Weights of a small transformer language model: RMSNorm before each block, attention and MLP in parallel.
Each number is 128 + 24 x the weight over its row's rms, rounded and kept within 0 to 255. Layers, rows and columns count from 0. The size above them is the row's rms in percent of the matrix's.

# layer 4 MLP down, 256x832, rms 0.0468, rows 134-164, columns 728-831
size [127 103  97  99  96  98 103 102 103 103 102  99 101  96 102 105 105 102 102 101 101  93 100 103 102  97  96  98 104  94 100]
[[175 115  94 133 100 155 127 141 120 115 136  87 127 121 111 117 121 129 126 126 108 157 161  89 134 159 114 162 127 151 109 104 107 147 162 131 137 121 138 155 151 156 110 164 120 113 115  61  90 124 142 114 116 116 113 112 142 120 151 128 144 125 159 107 137 143 131 141 131  87 175 123 161 126 175 143 132 172 152 123 159 127 100 118 103 193  76 148 104 115  93 120 126 121 108  90 127 100 129 146 111 147 168 118]
 [142 170 100 155  89 136  91 159 127 128 133 117 112 169 155 114 116 104 115 165 154 118 143 121 137  78 155 141  91  63 114 129 135 126 114 116 100 131 156 129 108 136 144 154  81 128 174 141 161 132 186 135 131 120 111 122 120 110 139 110 177 118 113 143  76 175 140 125 149 161  99 148 120 146 120 142 146 127 113 141 131 122 162 131  85 147 127 141 111 128 119 119 136 153 108 106 115 171 134 106 119 148  83 141]
 [186 108 122 138 172 133  86 173 147 122 117 129 156 132 167 167 143 153 134 132 123 114 133 117  89 124 109 162 168 127 124 139 105 114 154 108 133 108 126 116 107 121 100 157 113 124 103 155 152 115 154 117 156 132 155 161 118 114 119 127 119 142 123 111 133 142 110 154  86 142 152 124 134 108 194 164 136 155 171 119  95 132 131 117 138 127 181 160 197 161 150 142 141  93 115 111 155 127 156 163 123 126  93 176]
 [107 148 145 122 131 129 121 124 106  83 158 141 139 181 131 163 103 115 127 119 151  90 123 114 119 108 100 114 104 104 149 118 159  96 130 144 167 131 184  76 159 121 122 139  86 120 138 157  94 155  83 155 129 133 105 133 115 125 125 127 109 143 106 110 123 133 116 150 102 176 165 123 138 129 138 135 102  92 144 109 159 133 128 120 161 135 136 120 120 134 102 144 125 141 105 127  97 110 142  85 109 124 136 106]
 [122 107 105 111 142 150 131 109 132  83 167 138  96 141 135  91  97  85 139 136 128  90 142 139 172 102 116 122 131 159 136 149 133 146 141 119 126 190 131 125 169 147 130 144 198 139 129 106 108  89 120 111 119 129 104 109 120 181 136 151 153 132 110 135 114 115  86  69 143 141 133 116 113 132 200 123 153 147 124 147 152 126 102 154 133 138 143 118 114 135 151 105 143 138 107 117 102 144 135 116 118 105 117 123]
 [124 108 129 135 100 132 136 134 118 114 105 135  84 106 107 105  87 128 172 127 110 136 168 101 129 124 166 158 157 155 148 140  78 118 135 140 138 149 161 144 133 170 121 109 114 122 146 143 125  89 132 123 132 112 125 159 113 111 138 125 131 177  61  99 119 131 108 112 143 145 142 110 151 163  68 133 137 133 139 143 109 134  91 134 143 117 127 153 128 135 130 137 108 105  92  87 156 155 105 137 158 119 148  95]
 [161 112 117 172 162  95 131 156 141 114 112 111 111 163 128 153 190 115  78 143 112 158 134 103 163 136 144 118  95 135 147 118 129 140 138 138 107  62 123 110 128 109 152 121 140 115 101 111 124 104 111 129 113 105 139 157  92 137  98 161  97 122 121 124 143 152 103 166 101  99 170 108 122 122 153 113 124 183 142 144 154 150 122 133 124 136 131 137 140 114 154 117 133 116 104 108 171 113 167 135  95  67 118  99]
 [115 149 115 116 108 117 102 110 130 131 125 127 154 170 134 117 189 110 116 170 170 162 126 125 116 142 104 121  86  92 123 170  85 125 134 123 151 139 161 128 168  82 140  97 152  89 105 142 149 110 112 178 123 144 123 119  55 143 144 131 155 101 135 107 140 133 124 151 137 133 145 173 131 105 130 156 126 102 129 145 124 108 141 129 142 149 166  98 139 151 136 108 100 134 172 135 103 112 122 162  87  99 151 146]
 [129 137 139 123 111 135 128 122 148 125 130 135 102 157 153 152  89 145 150 138 147 101 143 150  75 144 138 107 127 128 151 121 141 115 131 127 100 114  63 140 138 109 127 118 161 169 133 146 138  99 108 161 135 123 141 123 135 110 153 145 116 131  88 120 123 131 118 110 151 174 135 143  81 168 115  62 118 150 145 104 168 146 140 117 125 111 126 109 103 146 175  99 193 116 149  93 148 130 174 132 116 140 121 175]
 [118  93 128 113 127 130 151  83 180 113 114  66 141  80  92 106 124 135 128 170 107  98  85  87 158 143 120 160 157 111 114 159 151 113  91 143 175 143 105 134 167 110 131 142 158 191 138 127  92 136 103 202 126 105 132 144 137 143 148 122 146  96 122 143 139 133 115 126 121 115 166 146 125 148 174 100  89 113  90 102 164 115 141 129 142 171  99  92 126 158  99 123 186 143  91 127 134 143 170  98  91  70 115 125]
 [104 122 107 103 109 120 171  93 172 134 100 131  94 125 159 132 122 129 101 156 109 125 112 106 124 135 139 136 114 162 142 124 134 136  94 134  96 107 128 124 172 114 106 135 160 171 117 123 142 126 157 117 174 161  88 134 137 126 131 171 177 105 133 136 125 153  99 129  94 133 109 128 118 141 147 108 132 104 118 149 107 137 105 152 116 137  86 159 133 147 130 109 122 186 132 180 146 121 128 134 155  99 105 115]
 [130 148 148 127  97 110 146  86 154 115 110  97 137  99 179 148  83 135 123 105 123 117 136 120 125 178 168 106 118 138 130 130 142 187 132 135 114 130  88 140 155  97 123 117 126 175 137 143 118 150 115 129 166 140 116 120 129 147 120  99 141 131 122 127  67 103 118 125 111 115 170 131 129 159 151  90 147  75 100 131 118 171 134 106 131 135 116 113 111 114 109 108 165 128  71 133 103 208 132  63 124 117  79 126]
 [152  93 130 118 103 150  83 128 109 170 147 163 137 114 183 175 101 126  99  82 112 118  95 137 119 145 147 130 157 159 106 105 134 137 108 108  96 118 137  98 137 123 173 208 102 131 175 131 155 111 106 136 145 145 124 129  96 176 172 127 141 111 131 118 141 142 110 114 128 115 126 127 114 152 133 116 144 160 131 167  97 117 131 126 130 118 104  65 118 110 127 104 145 153 150 138 108 152  94 178  91 119 105 140]
 [148  99 129 166 134 131 146 144 122 105 133 108 141 117 126  95 108 112 147 155 139 134 127 189 136 114 145 104 148 144  87 108 130 123 112 125 157 155 143 120 154 122 131 149 108 125 131 107 152 134 143 133  93  94 111 111 137  99 135 143 105 138 156 116 146 119 175 103 126 151 109 126 146  89  60 140 133 122 117 136 129 147 124  93  90 138 119 143 195 110 141 147 126 117 139 127  91  99  93 147 126  78 110 156]
 [ 75 167 140 159 103 122 147 129 120 152 128 119 105  89 114 122  74 130 163 132  99 158 129 126 118 120 105 121 139 148 161 135 109 130 134 105 108 139 143 130 111 117 125 115  83 103 125 134 116 180 108 163 151 145 116 141 133 151 127 168  99  67 107 147 141 147 102  93 135 129 150 109 118 123 125 107  54 135 129 125 140 121 131 139 137 123 131 104 107 104 153 192 105 136 142 122 161 149 117 122 104 150 153 135]
 [129 129 103 124 164 129 120 123 162 106 180 143 132  88 137 164 169 196 103 137 133 115 139 118 116 111 173 149  71 149 120 147 120 144 154 173 134 138 110  54 108  68 113 177  87 129 131 124 109 137 128 111  74 124 114 151 145 111  94 108 139  74 106 162 136 193 122 119  92 135 129  89 107 121 132 104 103 130 171 160 113 132  82  98 139 146 117 143 102 125 141 119 138 116 134 132 152 102 161 121 120 121 135 172]
 [130 142 165 185 105 122 117  91 142 158  93  78 106 121  75 116 123 182 125 152 112 142 110  61 132 127 157 126 184 160 136 130  92 140 129 166 127 161 160 106 145  89 141 146 120 135 118 148 132 144 137 164 114 112 156 114 104 138 127 118 119 109 143 133 163 153 147 127 123 139  80 147 113 178 101 197 109  95 146 127 127 112  87 121 102 128 116 140 196 109 121 141 136 121 121 163 143 115 145 129 157 127 110 109]
 [ 96 122 150 119  99 125 116 124 136 182 126 144 127 104 137 152 149 101 120 156  98 101 123  91 138 128 109 123 147 111 128  92 162 139 117 113 179 146  93 136 113 132 140 139 149 150 128 129 158 130 137 141 175 153 127 161 114 152 123 108 135  72 153 124 139 119 185 114 161 102 183 102  94 111 109 128 160 122 174 122 158  86 112 106 176 138 108 128 122 140 118 123 117  96 140 160 138  74 136 147 155 166 146 127]
 [131 134 183  96  80 145 134 109  69 148 130  88 141 111 139 111 100 103 126 161 169 165 163 149 154 148 117 126 104 117  94 107 129 119 120 109 146 124 128 129 121 146 122 105 120 143 137  92 142 119 148  98 118 105 119 138 127 124 156 124 123 119 111 107 119 115 130 126 127 164 128  97 134 146 124 124 143  97 186 128  78 109 130 134 114  97  79 132 120  94 118 130 169  99 146  86 125 132 145 120 102 167 145 132]
 [148 152  77 101 136 111 134  96 165 112 115 177 154 157 138 146 120 155 163 141 145 147 115 128 165 113 102  95 133 134 113 117 131 137 116 127 102 128 106 154  93 138 118 125  99 138 123 140 111 145 129 106 118 122 157 178 141 153 116 142 103  84 135 174 118 126 143 120  69 123 145  94  95 125 130 135 110 138 104 170 116 118 167 158 138 148 119 122 144 136 135 137 175 117 142 144 161 129 131 157 151  98 169 202]
 [149 167 179 104 152  96  98 178 136 147  92 108 101 121 157 160 157 108 147 146 156 166 144 112 146  98 163 149 132 121 153 108 131 132 112 160 120 102 185 127 175 112  82 120 119 123  88 133 116 114  92 168 107 109 126 132 155 103 137 128  92 124 102 117 128 149 127 133 146 143 146  97  79 144 112 111 116 109  78 112 151 110 125 130  93 121  97 117 161 151 112 152 152 107 138 119 123 103 110 130 140  87  90 144]
 [ 99 143 157  82 132 115 112 116 137 130 131 128 147 139 137 129 134 128 175 126 134 159 165 114 109  90 115 157 178 117 133 128  86 113 170 107 182 131 176 129 180 156 117 153  90 114  92 132 142 181 112  83 143 130 106  79 162 138 107 144 139 185 143 102 130 104 177 134 146 111 106 153 156 122 108 138 124 125 100 173 137 105 126 150 130 129 105 111  96 113  98  80  92 139 140 132 175 149 151 159 132 119 127 112]
 [130 160 120 162 139 118 136  95 123  84  82 182 165 151 118 129 130 103 129 109 117 120 100 113 112 190 116 101  87 135 143 160 117 111  75 132 119 105 115 100 110 141 173 116 121 182 108 141  99 152  74 146 152 128  86 109 118 132 114 132 150 128 109 145 136  77 154 109 155 158 124 159 117 150  81 126 142  81 122  83 128 170 147  88 147 156 137 134 139  96 105 153 141 140 128 106 147 100 124 104 126 142 102 167]
 [133  99 117 166 111 109 143 130 124 169 123  93 121 155 113 102 124 111 135 116 136 140 135 153 100 150 143 121 132 124 171 140  90 109 104 116 153 153  96 122 142  94 116 128 167 114 159 145 138 115 159 144 190 142  98 142 137  61 105 184 172 165 105  96 129 140 165 100 130 155  97 123 181 150 116 123 161 123  95 115 143 108  93 120 119 100 144 150 118  94  92 126 161 111 129 116 126 128 114 142 151 189 138  73]
 [102 148 113 139 132 155 128 113 184 142 123 136 133 104 155 114 131 110 107 142 141 132  87 128 103 158 109 131 110  98 129 129 124 152 107 119 126 109 149 128  84 171 103 170 120 141 148 131 106 120 149 129 129 157 100 144 107  89 148 122 188  87 155 118  90 134 121 108 174 151 146 160  82 124  86 121 110 118 152 112 102 128 138 118  99 116 113 161 150 124 142 166 132 109  63 176 136 180 141 125 109 110 145 145]
 [131 131 162 122 117 141 150 153  98  90 158 141 115 140 144 120 110 140 132 117 141 146  84 108  94 119 121 131  94 145 108 117 177 102  94 110 136 109 151 105 129 117 123 128 129 128 142 126 110 131 128 102 130 140 131 138 165 156  79 163 126 143 155 114 152 150 124 140 103 131 111 197 118 135 107 144 138 154 134 139 101 136 164 119 105 128 147 111 140 130 176 157 102 127 123 115 107 165 136 133 137 152 164 130]
 [158 147 161  90 159 106 157 131 104 117 144 103 142 153 106 137 174 101 124 131 142 129 147 158 128 131 141 142 124  99 119 140 149 150 142 148 135 104 119 115 136 137 111 166 103 121 101 132 155 107 105 124 119 121 147  97  99 132 113 117 126 166 129 146 158 130 142 109 129 149 136 134 119 111 119 123  94 111 132 128 154  58 101 128 129 134 135 115 153  61 120 102  83 137 112 138 108  75 135  92 139 112 131  98]
 [147 136 159 109 131 166 115  95 154 180 138  85 122 123 130 132 166 107  99 104 144  77  76 101 111  91 100 114 134 110 155 137 159 142 104 138 170 152 109 114 144 127  55  87 146 106 128  98 120 116 104 150 184 136 147 179 110  82 130 143 153 107 166  99 138 145 115 142 143  97 133 106 140 157 132 128 118 154 129  93 139 117 114 143 131 151  83 102 140 161 142 119 149 109 125  76 150 132 150 135 118 102 165 148]
 [115 134  59 138 159 135 129 113 122 150 163 124 133 105  90 121 101 107 133 146 124 115  87 150 114  64 147 134 102 113 107 115 113 156 143 109 143 119 137 143 107 130 111 155 179 107 139 162 130 115  75 142 116 117 138 138 125 137 116 124 126 110 105 152 132 137 136 117 170 134 109 132 101 146 107 132  98  95 122 119 131 126 140 142 133 151 113 136 107  95 168  93 108 150 127 159 129 130 147 134 102 132 161  76]
 [123 105 144 133 138 134 155 113 135 121 163 110  99 148 105 119  71 177 141 149 108 155  92 136 127 123 135 135  93 107 100 160 126 109 150 128 116 138 135 125 138 182 122 203 131 147 147 127 127  85  90 144 124 127 109 102 124 139 115 152 159 129 110 147  93 111 140 112 123 132 113 128  76 123  92 157 130 102 195 105  94 117 139 166 135 141 131 133 146 143 117 121 161 141 101 163 133 117 131 120  65 133 139 127]
 [125 136 115 136  88 125 133 157 153 145 140 130 142 124 113 120 119 147 132 118 130  93 118 143 123 148 110 116 168 117  90 146  97 133 133 140 125 146 147 117 132 118 136 136 146  91 149 100 142 160  92 129 126 130 115 164 120 162 139 170 135 146  95 134 120 116 143 141 146 106 137 128 109  98 122 123 129 130 145 107 103 133 150  91 133 113 188 100 156 154 109 109 147 130 130  79 150 159 141 151 141 102 144 132]]